Part of a small language model's weights: 2 heads of 64.
Each number is 128 + 32 x the weight over its row's rms, rounded and kept within 0 to 255. Layers, rows and columns count from 0. Numbers have three digits each. The size before them is the row's rms in percent of the matrix's.

# layer 7 attention output (transposed), 128x128, rms 0.12, rows 57-99, columns 0-63
095:171136107124141080110154162126139090114138172150124105098109136098100136128141129129134122127157127139172113134079116118142146135142132174191099143132211202135146132153146140056098086124178128
099:137129117146185095134146108155082141138156107131173168097178053077138123143135158108182105124136114132146152160101113064132145136083157077154099119105117055186119075158198091138157138064147150
097:124105032125095123109146090067111115091159149103160077139130083093153133153148119136150103139124071071124151111127067192117108132105161162120151178105103098144123155054104157123094115112115207
097:098116147141164145176130095185104144089139125167139127070083123137124077122119077184098143059138153126121129105174134144149145185161113141102120126098172125171100108075150081082121140096097120
100:117130148146120148139096101127097112112131155085119134141188179144113154093119109133116171203152126063089163140063097092142166116147090138101162160127141104107098145118156102124122148100159115
101:123134114087150130093171115138145092065111108085119118131171153124138096163138168130160081131058106107146081075088129138112146150149162119167103200093174126146129084160159163158117105148145105
103:051145138113092097127117058125168063064128115091128131101112176114158122161112170119095156107117097122164109132089115173133150139060139104117163080112130123150135120150103127198162086125165043
095:076080111187117137137096152136069059126110128084177158111123125146116134111114139145135077124083170105108139119141159112075125131180122133145132118139105092115174143127105196115155144215150131
097:084065208108138103184106103162108133152163128104153074112115149125124161150139116168188137081135109146128148159115139179136131099079153130131121150103168111120134138174179174107125102124176079
101:126113150051146092124117152160182127089068116171153135213206176119150153138153150112120102157105151108122147185110101142128100178089093068177176106158095135159179097106121162139086125115191181
107:142119156176167133134119153104137191151089131144120166139195119145073162186091118130121052126138119142180137175164130133157134083115110087117093099149122137121069075138209092100161122092152117
100:148138116069104161134190094144118095117124131172116045116135108153178120163125129104159087150111173090160056099154207176094115161174092123168118157139121123129102118128071157082141184165103147
100:092158132178144160156145143141190134102121163139103101164128189154104176155116104054164219153133152180111094166190136115070105215191135158145148180109164146157085111117148160085085157176089123
109:171106114116057127124098122142163137140105124122082121141100142140116091182109158179127116110126113194067171159101091123154196079069114164133068114127188113178148175100143090117129176092076139
092:172145128087131189136124109134099081104159109081139119136112081148081083094133130155189092118101158145124122071177059092161106133145128146171079171122134170144084115185161135153137129164116084
100:178112118131085189140201146139199141077152103074105086160148081099133148159133144128082095081125134155103136118176137130110161146134111159143099130080147111152090088154126115116126198109046124
096:124161096098149147082169107158117182126140066141169143139117126103146117068114065099114121108077117147129125103152120210119070107154126134143135143137173089156148113114145124113172136133047169
100:098098137124108164139089180152111147113121133096050126155112103131133066175116089159099124096114100142129088077150151164166059103105107191135136098169136128106108134131087127171172161117083113
097:111150147111112199128135139207129149158125078173158111117076138167111161124120119083133147073057160115123073140149166166114127166137187138162128161104149111133044118130093113101167154182075151
102:058130139162142097135159148133066221130143136152060123161124130153120170126130080103068137111149136186145100111123199147131145168148152170124225133143110147108109112148103127176108144091045154
102:152064130160110156160081145152134151156117089150106093181107168179185083153163116137074110109103165114128110131131148166177119119144179168173079162154175135124068133173141093130120137091185107
094:094161074138195106093116061125115123115112114141106146113172145129173122149100126145093129110135087110152074087161130126129160151125198102126143055137128148161150107106098104159115191110129167
117:079124096172138114111111179111156133125145107129085107137093134090145143156116164130112207155150093180099124130187105089109149160159102168129185117137193085128046112098149129143096093118129049
098:109106132190188153135150138163109155113118093181091085138145161090160132122143117118150150067117069175173161161118129149084106100104079115106138132137171140088136095156167174124183091117118109
097:116110157097091091136110199177159130151165072144140136090123084112120148031091137120105117148091178110183175183110081116153179144064081113113130147116100098151161159120065112109094087146119116
099:103062176131152114127075096075124128125153137154159148089159141162124055139130167181128111105137108122164110168161136122097117143124108143150124134122147160143097114152201118176095116106188085
096:168172076102119126112166114077140143165139121066161098153096141143078107152129152142177099097123107111118145102121097190133144102160148138149153107117130124124136095146191130160177177112076116
099:088144192116085136120126142113152157119082144152149145151171148157212124161162124107125151165098169119088112137066148121116140146158101126055168111130068110147112096115158111153108085147188134
099:143108101175121143150170139176111120169100129073128153141142060077145125134199127133109171120113168110155155126147126141132075135160190194093134159117072158135100129161089099139163082150087135
102:137168180112119100138158078120153146172130167098131156080078178140139131130157062121141181126116183107167180157143155166129095120113165104092150224170129143104163099165108084140138126157122126
102:153074175057160137134113108152134186146156157154090067116084082138112144120139099090115125102174121130107168194054173080172142094103141102099086142147149149083137163144097102152139136161081112
091:137107109151103161092095136143055094079108154104067128124082057098084175117087145095155133176153110179147182145125121106140132126161091122077101147117128113155072126130121142157156131044059099
102:155086152128158086114085153129175122151179105191093161117119143111135129103105071141118110171112104097104129076122103151108136109150125177115108044087124116119111114133129131108124161103122122
089:122141135100126109118139070148044134101176105126117127105158092194149127090060105094105157143133084100170123149155123130185160127103107095132105139154150115114193175103123156096126131146111155
105:086127163098112136142191112125115153131127112116173076128129091108163166120116035134097086102131152122126144189104144168145141111147151105114153149140156108094146094095082114106159197140049114
093:129166113133128157067130074110105114159116097124101118100162146111122125116114102111167150099136127103068097132145157123102132138135141134085129122183157160086131170122113073097080138082146173
103:128141109119112071116112091174167140132142101157063137107171128078096201146160106133187145115191092086066148140096131136143144114130076193112128128136144181163108129162101158123105106116130109
094:137112149089083154163170151139138147119112177144137133138137118145116135173148182161190132115147134094140154146165159127167122130102127159088097176142160179091181137142029129102174121172094163
093:062052104118185193153192139156097133128162181101114130135184195110118142125132163140067046085141149145140116157154124124126133128111120136180102093118094108111107105111103108186107100129139156
095:091102169115177093127128174116083179110130061109132141128137084178170090092115088109085162160127121113147120126132101166110134153132155203123131140091183151181140123108100132106151126062167094
098:101134104202126098147139129105147108082113167134130150128196122099099131132116122071026139151124116096138135156100088191111116134084087095129126077156139114097094134162153123192065131147209107
094:145105148143155178145093069116108149122162102122092131118089121103108181126153133079189137136136080106082188183130122121076095122130063137070101155094154157136125164042112121131086106080122120
098:187135089135116123121126130116123159119096151221126157126135110141083073103135165116146175133098090102163154105153117148084127097126114146129133152158124169100122151139128051125124199130059150
# layer 7 attention value, 128x128, rms 0.137, rows 58-100, columns 0-63
100:101067066097082143110068179125098132147107143135083105139074086113122083111145115114143146163123166132134065089164137163125163123185125150114152147173144111154123129124125171069146102096097136
098:165145135216141146151183153137173135096138111146093144182121122173155151134134158142118110095111138156086186082060146082083157132164120116143113095169125139121202151093140116100095100098127119
097:085068161144123141141102160108174161113109142138138158130129142105130106156110200168147157173127110127090124159128127108141107104146159159122192051139098124133110063146154150151141123176152126
098:114128090143162113136162090099093166125092118148092128096132099131186158142127151132114103129093062187096129097180103134152126136143083107146099110155131187131153161179131077158147087088129155
098:201092077092135181189104112111116117180065155134107118108112110136113169155115110139105144132151088163131157137160126136165097069110198130150102122214152125142166132103109090118126119156163166
102:139083143098122171105096132105094163143162124145142175128154057108157141128117124162133083122116126080190208053152126075179096135072138157135085150127136121075096142097129159113126133141140171
097:122151143105105102176182111105117172161125156174071141129097125108151114124160173140116094117081148129150071131073068141184201062142126145114082135129152100144154163127145107193155094123135180
103:140153104077109116167099134119095163119136141119133130130133139139082106156130137122060084158153086116151138061138190083174135162124130178110094118144120099105120124097090125097107195170088135
100:115160169108167110085167092126123119153174178127142092125104126106074174116215159148127119076092112116149204099102170180120128094118147122128120160131181129135086126060110120111143180147130109
105:100109143048166118177088170123132078130139126102116096113160147069062121153066139053136184122105172118152082129153085138174130085113091135197155212126123141185146148160119144126198147104130129
105:077054140184142113186110134123148113127114200133129163124147157163125148145167090128092107149115113186074172160074045145137130167146162211098141105127084163167120130050182145132122070188114099
100:128073065142196029146164079143089163137090107150100113090154140145122092118122137137204107144167171084181169127128090111125074160162145097096107110167112137090147183143130107102141137130140138
111:124162144162103216045143074119088174131139101153162137137107185113133137140071170145160118134116095088133077124131147147141118169149168103107142138097116144099151086129084072130137103143081121
098:140158106181132086147111049129137135163093118135167133130124116094161151131086096124130157125177117136117142071108214110059134139158188166119102168094105134121131144140091090118130098175101170
105:093170129164141115151125116156109111190104056074156128062114112159108126128117134117193129155099143150146132071100096149085109133163126159034142126154110196099155116099139127106102109173132111
100:123111151165150120118141042191136131168059133068116073085114115197099073122152121108180158131122130151141102105112122129150122133131175163190162089138097150141110137142099217165111076137083121
095:068158079139164144086147143171136156123157087095148109124112112116064142097084071149176093189121085168130166074160124122122206172120151123119186098082107054123178136131137090114107158122097102
100:071128093167172068101122080106084110115159140080154131118155192172143132128159149197123090176159116147170139187140116099117145170154120122121147167113095117149151132081125180214126173135161106
108:127107164112116088167189151120202166136109108095150150148140139148130135158163110188165116172096147163129187168147078129163071149071156130116166125136165114105113122096190170100094162135153098
105:090136113164138084101099168118087134122143128043147175147097104103109114140138084149150109177128113192156164085111118134061114121157106148077122116100161130096167117118079099163152122171058182
097:151119158099139145133168133145209110104120145177094153133110200125092141168095124101169139123109118155113131215130158160134072141114151074135207124117145086123114129091118126171168084100152099
117:129079074135137163121133119101154114142112107134103103156152126155098129058160074161122055182136121127117146179109138145105126165144117075066097062100149174153195138180107159123129128102206193
101:134182083141123098147174148128118165147165087116088128112116083143096111148118143126111140133136123156147159120135064151147140152167147134161117117092106153142167124061093223121082116135093184
099:077195153107155174095088114090103086126103130114126060140145154100137136123124124103117134177157072130122113125154175083116170101084092128084121112113140119112080117163154159137218122155135175
102:098181101111111134185096149153126187140160119127108093129141127113085137123109126167084117160097119148114093029155119129123098148112172129129097144113151104069144119118061079081149187154163151
097:126150110139110150128134105204148135168168135133106092125118140077161184080117136114075131121123138122156159107145124127122172143175186117150145104182051162139143119143061096115101102140080083
106:099140124161128133136116111066115104128185148110136085167142146108133145072122102126117165104101128077129108125143107114139122143057070167161099157136239157144116171151146085099088115161120108
099:167110150185142140152119110155164099130054074103110119070104108110153088102148169170112093147140117170181112132161050105101174121126121130141147133162160134134126111105191157097104117121108081
102:116115132107145105119034128202177118147097114140096119146104116124147071133135153148065110097157137136176150088140122080102127143130102159129151115121160111117128184196146183101068122102070147
103:129158085147169089059094136109095128102119132072145184170169119058123126227146127149128189117146072142110140102174123133114121183103144141155124143115089110120122111120133130069135149102103130
097:097075108108154124103126170148149131097060097105152128149144189182117090126066127126163107115094133122104102148083152125124127139197124073150072114099105134107154169107160102067106082159114097
106:037138137181084100113208129101132171104121144082162088141114089101112128088056121093118159180146157131099110142097177124146169141143119122088182158097105165168131102125128118129189127133152095
094:149087160120107135152143119135188108138167127117122137124139155078126100194105127166125133109130141102118135145163149157136165210128124148134155130116147118103046114132115119171147156124207160
098:143174102090180071129193182084155173189123102043106174144195163132140137108203113133183135134145082127103108112098092180098128204148125161100112157142131136144118154126159188128117111119102089
097:141147151112130101111102156125100123155165129152122068105100121132131145177117158083103138142199194140132096158047107127100129155046125088124187072104138150148114141114124093176165140112139160
108:117118105167085124102112146090094124136138127161185110136110162146044029131102156129125125126151069143142152117178147093167147198099161119074135106155205161115103107147149096130130172111076134
096:155125090152128165076062178153125076172133196145101119156109143120113146212143133157116077184082111194129152137089105139133170152163196194135122127122106152121102095100221122134111178117172096
096:147193145129144127148094136081116149115080148167103156144060049138097116107121131130187131198118132147129101121080118146195082136103148169095095161156131129135163166144137180087138160128112097
096:128049099118118128131111135119133167119093109072213156107117185117143107163160110164138070175131127133163133099133145113166080119143097056127153128133141053126084227155099137134080131167126161
098:114161175094099123190059215078084121135146104167116085134131080162108149141146076133142151118113140098201157122133123115080093108105141130140176204128109159180111103117117139070159071140142109
105:148185075129159159101180205169067173129064151136154166143162103134061129165147181140142172123187155102082117121078178140164127198135147103125153100158124118147104145172124129127146145126099155
099:081106127139070138077146125155096087104200077172147111102105148127132180127118121142109129152116207146130087135156104179089084162105103175148117107085094076129112100046136149132178133118163148
101:151096163112127105126133204188161159108142140120133159123167041104100187083133114149080156126098174163098148124160125122165128086092072147161042133104139152086157173140148090150078134142176147
# layer 7 attention query, 128x128, rms 0.151, rows 64-127, columns 0-63
107:084118142105160099124119078128148106176135166158142129184101185129127125123105152170157181141183133163080155130110147134152094120113129092156167120102182112094105123098158160131122130111126077
092:189111092101124123124116096183129118124133140125106131110106127074096132194189147142141119128153114175108176188119121145086118097070085119152154094129071079116115154136184138122098140090126150
098:189120123166102111128073155065114123118165127125129117154088105137097120078123143106152136097161141114082124156070128124141177089127065085108098143117151113134132123145132207121151103120059136
092:162145136154150102164156117149117165095112063134134124142146100137173098095107139101052116113084080158188141125148095154153183105107135115122077124139147103165192160102160136142124136136120058
092:157116135130091072161087114136100139213177156146130113068106146130061135145130183101155096107118178069116119143120138154088140130118160084149196100088080168104154141148142115126146125116153136
097:098126070151119103126101124137121172159049083183107161137134119120173168154179188182194120105171134137125167110109154112133137121111157115098133086100155160182097132115084174119154048118082142
094:139075110058147176134098094121089141117114154103121126142187129152146089174161169161218141120154193136109105160146084066084104100099109127121075138107129143156140130097125110078137092106146151
093:145066069209185134134101131103136085157127126152143114111135134125107142125147122145111126130117125066097108117073072178162141159092149083129112087132171099080136196109169175169099096145138065
086:182081148139163137077103145114170140158176162148142107119110144078160056162113095135159107101092082063164145138112099143087120095103151086114154086178121147104056112123149087146125059086145127
087:123114159132098121135197150111138183089108126182118141123147111162130115154176148151097084133149157116176076139107103141143094124154114138116163117082136126217089114113179135121155065086126142
101:161118123111123073166148147141099100135075099070085149152115159179143072101115144139088115115061155128167119096152061106135128070158138137112160126163124107114103099105140136198144140153192149
104:180144068132104109128133133050135070103119097096133147112130120129136180153111124110142166126154198119108132107071070125073104115105168120145171161148129103120106132167118155079126128110149120
097:067112098126100122162134166077092171212191185148155117125116113137102144102132088125151137127130128124100155138103147145140091167171120148127140131161103131085145105123128127140145075114052132
100:150109105092130099140099135092169101152165141097122153140141108148124078100183125102161117136177120119112166166095104174110108126122072146098140179111064155130163186166126129187105140058109114
091:117128077142140124156104133083156129130166133085165111128110127109155141160124114151157173057156140118131168096153056156115078132121135123158163089125093126073114168151142102128055140105165186
087:167126123072096160177155063095101083154098124099097088179092150118094148091123136125071117128117125176102139098138180124071111131114086124164084116144119166138231110178127147152077095125122128
090:128145089147124095133184126186109226158128107165103065193189118160109164097085106078118136146133141150101109161076128099133169114071107141128133134092140129048173069079134099156126190112082122
102:200129106163083188099138070148157107139090090168157105137140143192120112127124125148144207166105104111135134140176086141141117140094136161092123161139199191167177161208105110094119209126117160
102:070131120116123093163136121108147080113121167153107086142122117127164166105137172182122097144149048141126050189132145145189106134123067148170142084142145099114165122153141146141156080154145102
086:124071114093132126091126111188156117171180135109166105111170116067146213161119118134170101135164132131110140183093097136146102134058149129139199124094125159143087106091076130109129061150141105
099:103169200108098133115131105158132157136149165145146172109103109133115163101104106135172096144089177124104097147122155140124220100149141134096186066128081122109193081160117092176177075119118160
094:164100145098123075067127084157089143080113123201122148137160127166139111100110147107174145090131121163113156143105111148126107105162147217125103098196115177154145128157139172135147120087155111
100:110158134142119128096155147124067166105100113148203141149165112105142116127120120135127160088103162115124118183104123176093082109097111077127161131154117174104142132142105110091138155176102116
095:085118122012094118126158159148103109137111103091168097114125140147160132067142148121123116074091156168129111128105107160150133139108163169110087189167122127120179169095124141137139123113051091
099:140095146125048126107141171194155098136148093106164125106085133115150147055145081149138134163131144115082141192142113096091202181173151139105129113077116135159103107134101093072064112140144131
097:147157136199113168156100121121085131163096132111047135127112146170114091141058151175101075117178062155127167167175141104131144089118175113137097049155158109176111120145215161108097151117110128
105:122096129132084131159116149126126097085156107064053085095121150115174130062107137146163129113099149159166073143117152160150154111149142157103053156073125099157095183146049136111131065144111141
101:092162105149150132150164155102135093112197156185143134089197144120161119103158106139122157131096138155144154140143132137090090113075092065179137170211121135087107111109089109127059132123163101
106:127122188137127177127181116114075188107125156063131160150120128084131130143100111163127134105139118153072119115122173112141084152110143126112212124173121190093108088177159132133138128085086068
092:134132152123112129125188169117118102181130127204145100089054089103109178179131121132164138179144115140184102106141162134200116186150101145080148159146168087023134107162141119097122123130127095
107:122134108112108183174186173083205129120156163109162128163106124087148152170218137102132144142103130149137119138184119111110156123164156139142118172110133115134043123145144102127105178138097130
101:112171137042086163127163130094186114137144126090126140137162095161135097159118125089123121126128140082137163077151107131177144189158122144069140094149086135153090137074105122166176139089117151
100:155129137146132095118112153141151097124161126132153124091080139171109122132161128139121136158096203108124117113138201153162066126170140135109146194145151066139104130124185167070118201085110097
103:122173123106190027144122104157103049121142119064104156105067089143113129125150082122177110094153112138140140164094083131143167131115137119106069115097147189171151153128178191112127110156171130
095:120147134119109097152158088138123126140142152144174098063095127094128162138133119133101123154176131160117130187206072154116122105088095056088151108137080099143073179099111087103107126176126118
099:164098119125128078162100147118139139075099117172122111176138129155195113094121158059155127154106150137136074073085146146154106142097112141165094126121075080144117134110087200159149093060152106
106:132148152145112146119169057115112109127075113124136117155136133142173124121113115099159058125114144109156129119125115205139116074154081120081026155131125128180181144119160135168119130133213100
090:037130142137063090130105129079129146121110200120110159193164115121116173114131072144172117132087130128131080186097165107157088159126148083144130096165081143121211122169144099085111053092130127
092:187065187105116107131122102232174159141124071105139080110119113133178140124150146132183143071132140156130115210113154163122085093122092107178148141164156111108089110128042152123137131111111145
088:059143081135064164152121149143222143107138154108119169121166139133134109132117139139126157111146129154157141158135160163144166154129117130122160089120094158109118063119155212164146073100161131
091:096096132123093198176094079084141110142132097140125150095201097117080131170114135086110138094140140147121151160107126070153143158167173126069135128155146098146168117091115107156080047158086137
098:177151120134126115135126109111095094104117115140186163169102126117114165179149121151163169154134091089137090138133140098095113185144164147117156148146064123095081091099116084155161071107124134
095:096120116164118142079124120192177146120112121201151106134089177115158121149151148153071153074130160123124063087174149127123154172126117138117135170169168138066130076157215142116152144158144136
097:130104071137161091120149149119115107146120121124110157151083116100153139124151117120022158150145124089154139178139132087119114127120139135080086058111096106134138099111105124135145078107136139
104:089180133101164116133144168092087143163118146130190091137130208087084099128146119148114145201180139104115144159162131140139124162077079093149140131129075137155225183142132122092132112145155130
098:143111121107163179156121138148138102116123129134112081185170094151172177083133117112163082135135150103129089042137121117047097143089140186098115193148059124116125101196104164155119121150130112
105:159137106122055159083156137147102086120147106078112094164123101136182151114160125128111215158160154077118156142134136144120092176158090142178047144124143156155110111166108144141121123127155147
099:176156120101115134126103076079140145107157073098111076143145099171091152120156117100175167189103059127108104128124143137103111114134092179113185151132116141176082109126133174137157158148061094
094:117107084128131132114134134120111130097196080174121073165104113102119191123111147107110153136139049127143099177138080121098159083088165103186155142080083167122106145074168152169110165150100090
088:111105134138132136127145110143134164129090155176114147113095074177140168152128171162093178142157128142106138166119115120085141092066145160132125137123102152139201114033133175148094167134088141
096:098148155167144195128145150150204136143184091108120149114126082100174075137123147130149169109078102117103075149102120158150115126139169097133127165123133148177119152122132124164157157124078094
101:141067131187076181153197095084131129091147161081123096120134189158127126115157140162102051099110127129183128134153186153117177091164076104107131129088096125134078110159077140114072104157115090
096:093137145093078064166161129095170195136098095175113194081222114117065132111144094110160164150159087114161140130147149069092141112114123159082113118090119147160160156127111106156071090130159167
104:085091133160138116089139133169167149178111112106155143125129183135155127135158126136175206135100158145089141111124099169159086120096092166134152144152126126174128175070149179073104040140139121
093:133130132186158153153149188104098132107199097155145137130189085133107118121099129099120113103072095155200134103138113093142150146121159129087110106062165115194112122122140203157129154142184123
100:121172160112120107084127057129199148139116137121126147183123122115165129108126069141130160111084137188130131087112126125102126194124159112119159168193139102126159121128098152149097120152099113
097:092087093161136120078128094128153138137098144147090164132168081125058108167129181112176088044082142110121102089085176121131108081099140086146086103126125147116162142061140073157140162141073088
094:127141142063153083163085139163122169156128170132136148130120088133143173152114079089113116106160114137189062077125137211109178124106123099171123107123139213146148124128137095159122128126123081
094:143200139135094090043101191138115110140104171069141117106149095150146128142144127140145159145121118137152135159064148129133090090096131090097099113137117118092138187185122150153150178183136077
096:158170083108130117121116164123142110124091132103159171162110082089085123127062111141124137131089107216115154107119082099111150116165077099214112159142121179156147131142213171136165131140094099
100:094157176100152101155171113163212182153085104090083093125168102107114148143161076124139078121165145106105126146166141151145136099107143176069128134048109153179103129146074151084103136075093141
101:129124146074141126074116079172141144127099105123094163101160115076139113090111077127143106107045138135135077123167095200145121081088100155137142108110149128141218107172119171163123136092146141
091:071133105134135145126093105120133127095117115104111137106147147131127165089087176112122116109123157174091154127129163131154098110139127156099123175092122150191151139050138174106120131098116193
086:166152140084172140178164141159121136135138120126083201147132171130148171143139116123071109131125109103149147100109124110107115103118199106073109095119104135148170098157080131129029156120132161
# layer 7 attention key, 128x128, rms 0.159, rows 64-127, columns 0-63
100:091096152094186104114061104147076128124140171082141078097104167115165158133105189176172196153166094150134117149141085176134082109099072139155137097154144130083195085113184127112147138091120126
088:194089096113186101133104129120132136124107129101110119118094119096134097145087106097144144171154080112117176181106080165157116105099081131085130101148158158147085188142095080135174140109160096
095:113122141125147132149114146146167089091105161114068090159134119151079132116117155128169076134140100152096092111116133163160200099048108116121091154118132144144125116128148169132132136128136104
095:194112053120143104181151090149165151068117181142171132150129128111172147142142143148052105131150135142154095175096145092146104173123070105155058143117133143084101137159144121138147102153130092
089:143160140189097111113082129092071122139158152164154138150133105084094129124129106109140122108096119085020171140150131100104151155108182075120155141124074105154093157120069128146102075088088104
093:099072106098172146146106186132124196208132098144119183151115124141155189119101114134137110090129136117116136174108152108094153112079132185125108134076159129213111070103107103081161089113101154
096:132107111117132177127139124117142094107160091133086093120125151154109169176114131167205144129148179140134147167103113088149097086103129143121116067089200158169097125103156157088115148122150126
097:121114133196178027153067111062116094140137154128172105158134187097160147204191114140088128146079126057126159092057125120150137117092156137096130130104134113069135101109121093121117115145140068
087:137128130136157138108093115108156102154086125123114179095155146063105125140120087135196119120095123118160124101104126142124074111091152078084153102115104112150057156149184155137168106077174104
083:059120122082093062129109118071190175098152102129095127152173094159133064157121078090166090079160148096157121140123137091125170120174132111115107164088099152180115134110107126166104082106105144
097:174130099144125109061119166147068091151146134096120176155113131131125135117124111147083068137119111112141148087090120116145099126168161110143096142136112142093116089130092101167180156167130183
100:138111058179076132128122167108104054142127174157113149097144126146137136086084132125128125130082198135135145155117080119128103132140155110159191145109083147170118089151185109114147160079097147
093:129083151175143128134096122077110120102162113127139152128187162093126181139068104173097123114076092163154194124111183171085133127085185151122108117129113073128188149123117117138128090090106151
104:131075108141076096203082118095159049098153158124128129175125087104074125121140136082142115131159112122138145069095127134107131149144141139103130134149043132107112146080130092111111143019136101
093:118046111171132149071098129098127087131129164089165122137073140123106084091065090105126227126074073118096143128137066105136118100096135125139136140160105079114123143139140180112136146108143165
089:116135119134084181174127100142090127114113213095123118126083111106116181128112121169117161113133179155130178216111156129115120168068086133163042131160085195114164111149134188149140128190128169
096:093116116109122087161115117154165164158056200153142140145156125178153134079118137124068119114166110119118058049159154132108113123134105139103146111112135073153159119055116138121148122145056102
096:169123137085126120109091111114150129165154105079176105170167138159176138144153108145116151127149145182084088204188081138183094140143159108197134154154156099177115151084119090083137164140099122
100:109132086104081116125113142135116145081098117126095082189120131086164095072129170141122103123182103130106129117135190190142124110081055191143128120107148125098134138088117151125114083094151076
093:109147143142080132138119161128153109167191156069151100160123117099123197103114184160162159099119148116123128152139118140147182086145185078137104099087147158155134153145120137167117071069110112
101:099103201121117080130117179159105164152119116115163209148140146095121128146121117115138068165131101156110151119112140148115162108126150079070142111104094148153146116138075129165116110132118193
097:082127150111176074103069064139136185150043127107114165158188145145110142159096181084189136120137122120107133152097111131138110150110116189097125127134161140176171146108139126169194164104130181
095:151125155143089095111092126093143154132106188144176124083136073111145104061148166192141162148117113153053132130038128107136086110136106120149150106142116102132150146138130108128140118120123130
095:074159109066073112113119112160125091100105118139111146041101071147093177108095164109074099179130158109144185123116128052137129112122179157116076189143149169168201147134073115087160139122154130
089:140145183138089124147132150149160130139097075075098170144122147157158134047155125125107198174125086127098168142131119129114178105108124120151100101102176077204159182127122094081087187106099096
098:179099122154178165127100107087105155114193098198046156136153179130104126104142086112138083140127144174146130144110125053125129125120109113136101105129138193128113151146146118136120132128108106
097:125100099140072118198108184151151104095132057101112174086139096080123133102161163126121154093092117082118097110140133140124118095151109178146092175086104146156074156158077126140104107082149127
094:096110156148097141121115133127118133063183126168112094082109115123195121145117094203075132169076211122219099143122124141058119151155113091102167131174111081093127076084178153114064141131142118
103:065088139147103211100134091083132169142157142116027128118110154114120105156094180104126117120165096165070105079131198182136063081158092100133111121154141126114187148186141111117166188126131119
091:134168184172141148120173126170106126116126155154114078138060151122154180102128145081137125047085104133115133109123158201142116212151157114106201110132176083106142155142096075157137138111151073
103:129147146116106143155200120151147142122123084142111114123065094161150115196147130101090162146101178167156117063165131111091138110113118141111109166178110113140082109145176127112119162089115099
101:070136126057101145090134118138142140150137171112123150090103114171125064169106169099174103140105112096223177070096117135161153157146199140129116070089117150120080169134111101119145139165153151
100:153100168144120139139152111150120123094161154105122115128140166101119097170111140085114110112086196154160105136128163111114102125109215155123137155154120080111097133127135130096102155070099071
091:135194140099128123134090111185106127134189065130104088156054163108065201147174075156153100157132081101158119111097062141117141096080136150137130141113095154181124138122159132150160162123145107
095:145170134142148144152149099149179151101154135160170147084080101095116109103078153144128130138116101112097183168199079157136188081124088073119127083143162143102109126110127102085039109069130156
088:101113114135146112093111170117129139091148118102127133186169145155146085120141196022118143106080193131146099077101130111097114160128129181132133181094132171127119058150075166159168131078155093
100:082113176140124132072141114133079074073134098100163081124100074093108121134159099080108070086147127139176153135138112097187111130141081104125082085114133131159174100138083111131127115152181097
087:033144122100053076104157120082070169124122121088132111162108140119163135095080078167066099123152153181124093155087134179107113129094138143124144104136053142119130108117118132145216096105127174
093:176071116105081143124066150174158165063133120094133139130150125165183102066140168144152169147146129143058119223154126128122112101168120181112121131143100174115081081218063151110158141075126113
086:031116072157114112120137088154177207108143190077172123145196125155122136149122132162073137124165165148080128154130177155098115128109095139205180136124077110143184161214108135165159065125122119
089:135094116119092182176172111064175129114154113136114120146157128139100149156090133141103171101165082132159129158151095065153158122166166110125120101121116117107142092111094144135169091187111221
088:092173127135159142153154148094098090100121106134135165149107153097167157164121091088068180151115077121143153127130165150177151144121160148131130105096177200150124160133168127210167144129134140
097:121155128140171150114138136152128117156080152164146116125131110231164110106220147099097065108071155131117084101103152115121095170098108109153146144157128111134159081144114149156083141150156093
101:090090088181144092109138152204132139152126154130149147127135157132135155143135138088067101112137070113149134086136146130124189171051142149052110136111116107143149139125143123165078161088128123
097:072100139125156138167130163080124060136121128152159111120127162138087114106100140177095140140092131168044174173159097181129122108148158098184126120144145154128186171108147085080102091156177117
088:119128084079099136141133155191110097129143116129123153174154135123075126078132113078148202127104134106104115141100161112151054157103132152089122132130117144108160119157063111197144099196132119
098:148123134087089139175163133102154101063131120126104118171132111145183136069195148116114129127124104113162139116173167099114133164107091205208086103108145116113079146106133130193107156109099134
096:099181153124099121180105080091128114066180152116167122134137114158133145131113133103176149156151069103129117105127123111097191158186164135183160118148125118124111113144143134121191123149087130
092:184133127141115084141088141125121169166093111131214101148099111102167160156109150196107184139133095158137080138126140091091143132132054130151140146073205093113092115125112151126113147117119104
083:127103109198074134124081117110120191166080146134153071132112155205123179113144102111114126109123146137111140194085136097103129103108085110144039127054153112164130136127101117129127124107099120
095:087113146105110171125166111066184173128135134155126177142135128118023079210161120133177128080130182109134055118144151127125092146163111134109098148092107119126064117168143112133132147109134163
100:123130219143098130122161139158109119047159145080082150124130150091156100074146119159120113101092136146160099151146144116090126109160109131129104111124147137158109133212057146082084062160132168
095:128154110120122072133130078128115181085111119197076203100168104132133139163144102071163104110196086197095163129072140117066193099133123133070103096078086157147138128096129119073096107124105126
094:061114145125100110107152153141170118156172199118179119109082192084125190182166111155140145103102158148090174146119096121120087111139161136133176166148157150160162152104108124078096078095101102
091:140155119144171137095158144142140127116129113129116140110178101148111094128101171075095155111158094171178100098159096047160118171199162151123149142108132063120140132174142184146132152188126112
105:157119101112079135092148151106161148085101118107162185140153175168164116115093101140158104120109169176157079098086152126158152103161136111157080187176143158087170117150104130127096148119103145
099:153140104140164138113148111146160142092157158156151111177099090184106137127135188116171060162152167125144147112122176089096065052134115112085113100119168171096122088096155152114141149141131114
090:088174074094146070122173094104132128153119098105190154172079085111102129122130108115103057138131116091125097135104158129077155130154087146143118112101045207134174109116142148181082133129178153
095:118167102150102144111074173138117169129191151065162132098076143209202123090223119158116106162083141068123084127089106144107148139126122117113192106116121111077136134089147125106173131105132101
098:188088107112133153092194128058111115065085144118166124142107098118093094121118131136092104149134092116113128138058094115103117135169105090165124145084107148118188131176186138112194168153123087
098:110139105031095105154157091090184131161126151113160151165151124114087212115139080084163094139161153166125118128133083156125159128163150136120125082057099156219152093135091068145097090134132139
103:136121169130131119081178097196096184122117193100139177133142080116130111144138113127157110123129131113090078149097171157137092169144133202123093115146092192139128092124084143134146110102145086
091:073153122074119145137113120157111086136147091094116145111141132143144128122144112145127106126133163137162112182176147126080141097109166151094109109099119162149140133152185145107127155127107144
082:136140146136119152124144119183111128192081128115109152109120125160087176085158118102080137180106148119171167147155113142115135097150099106119079072110152082117185059095155077170157128158183156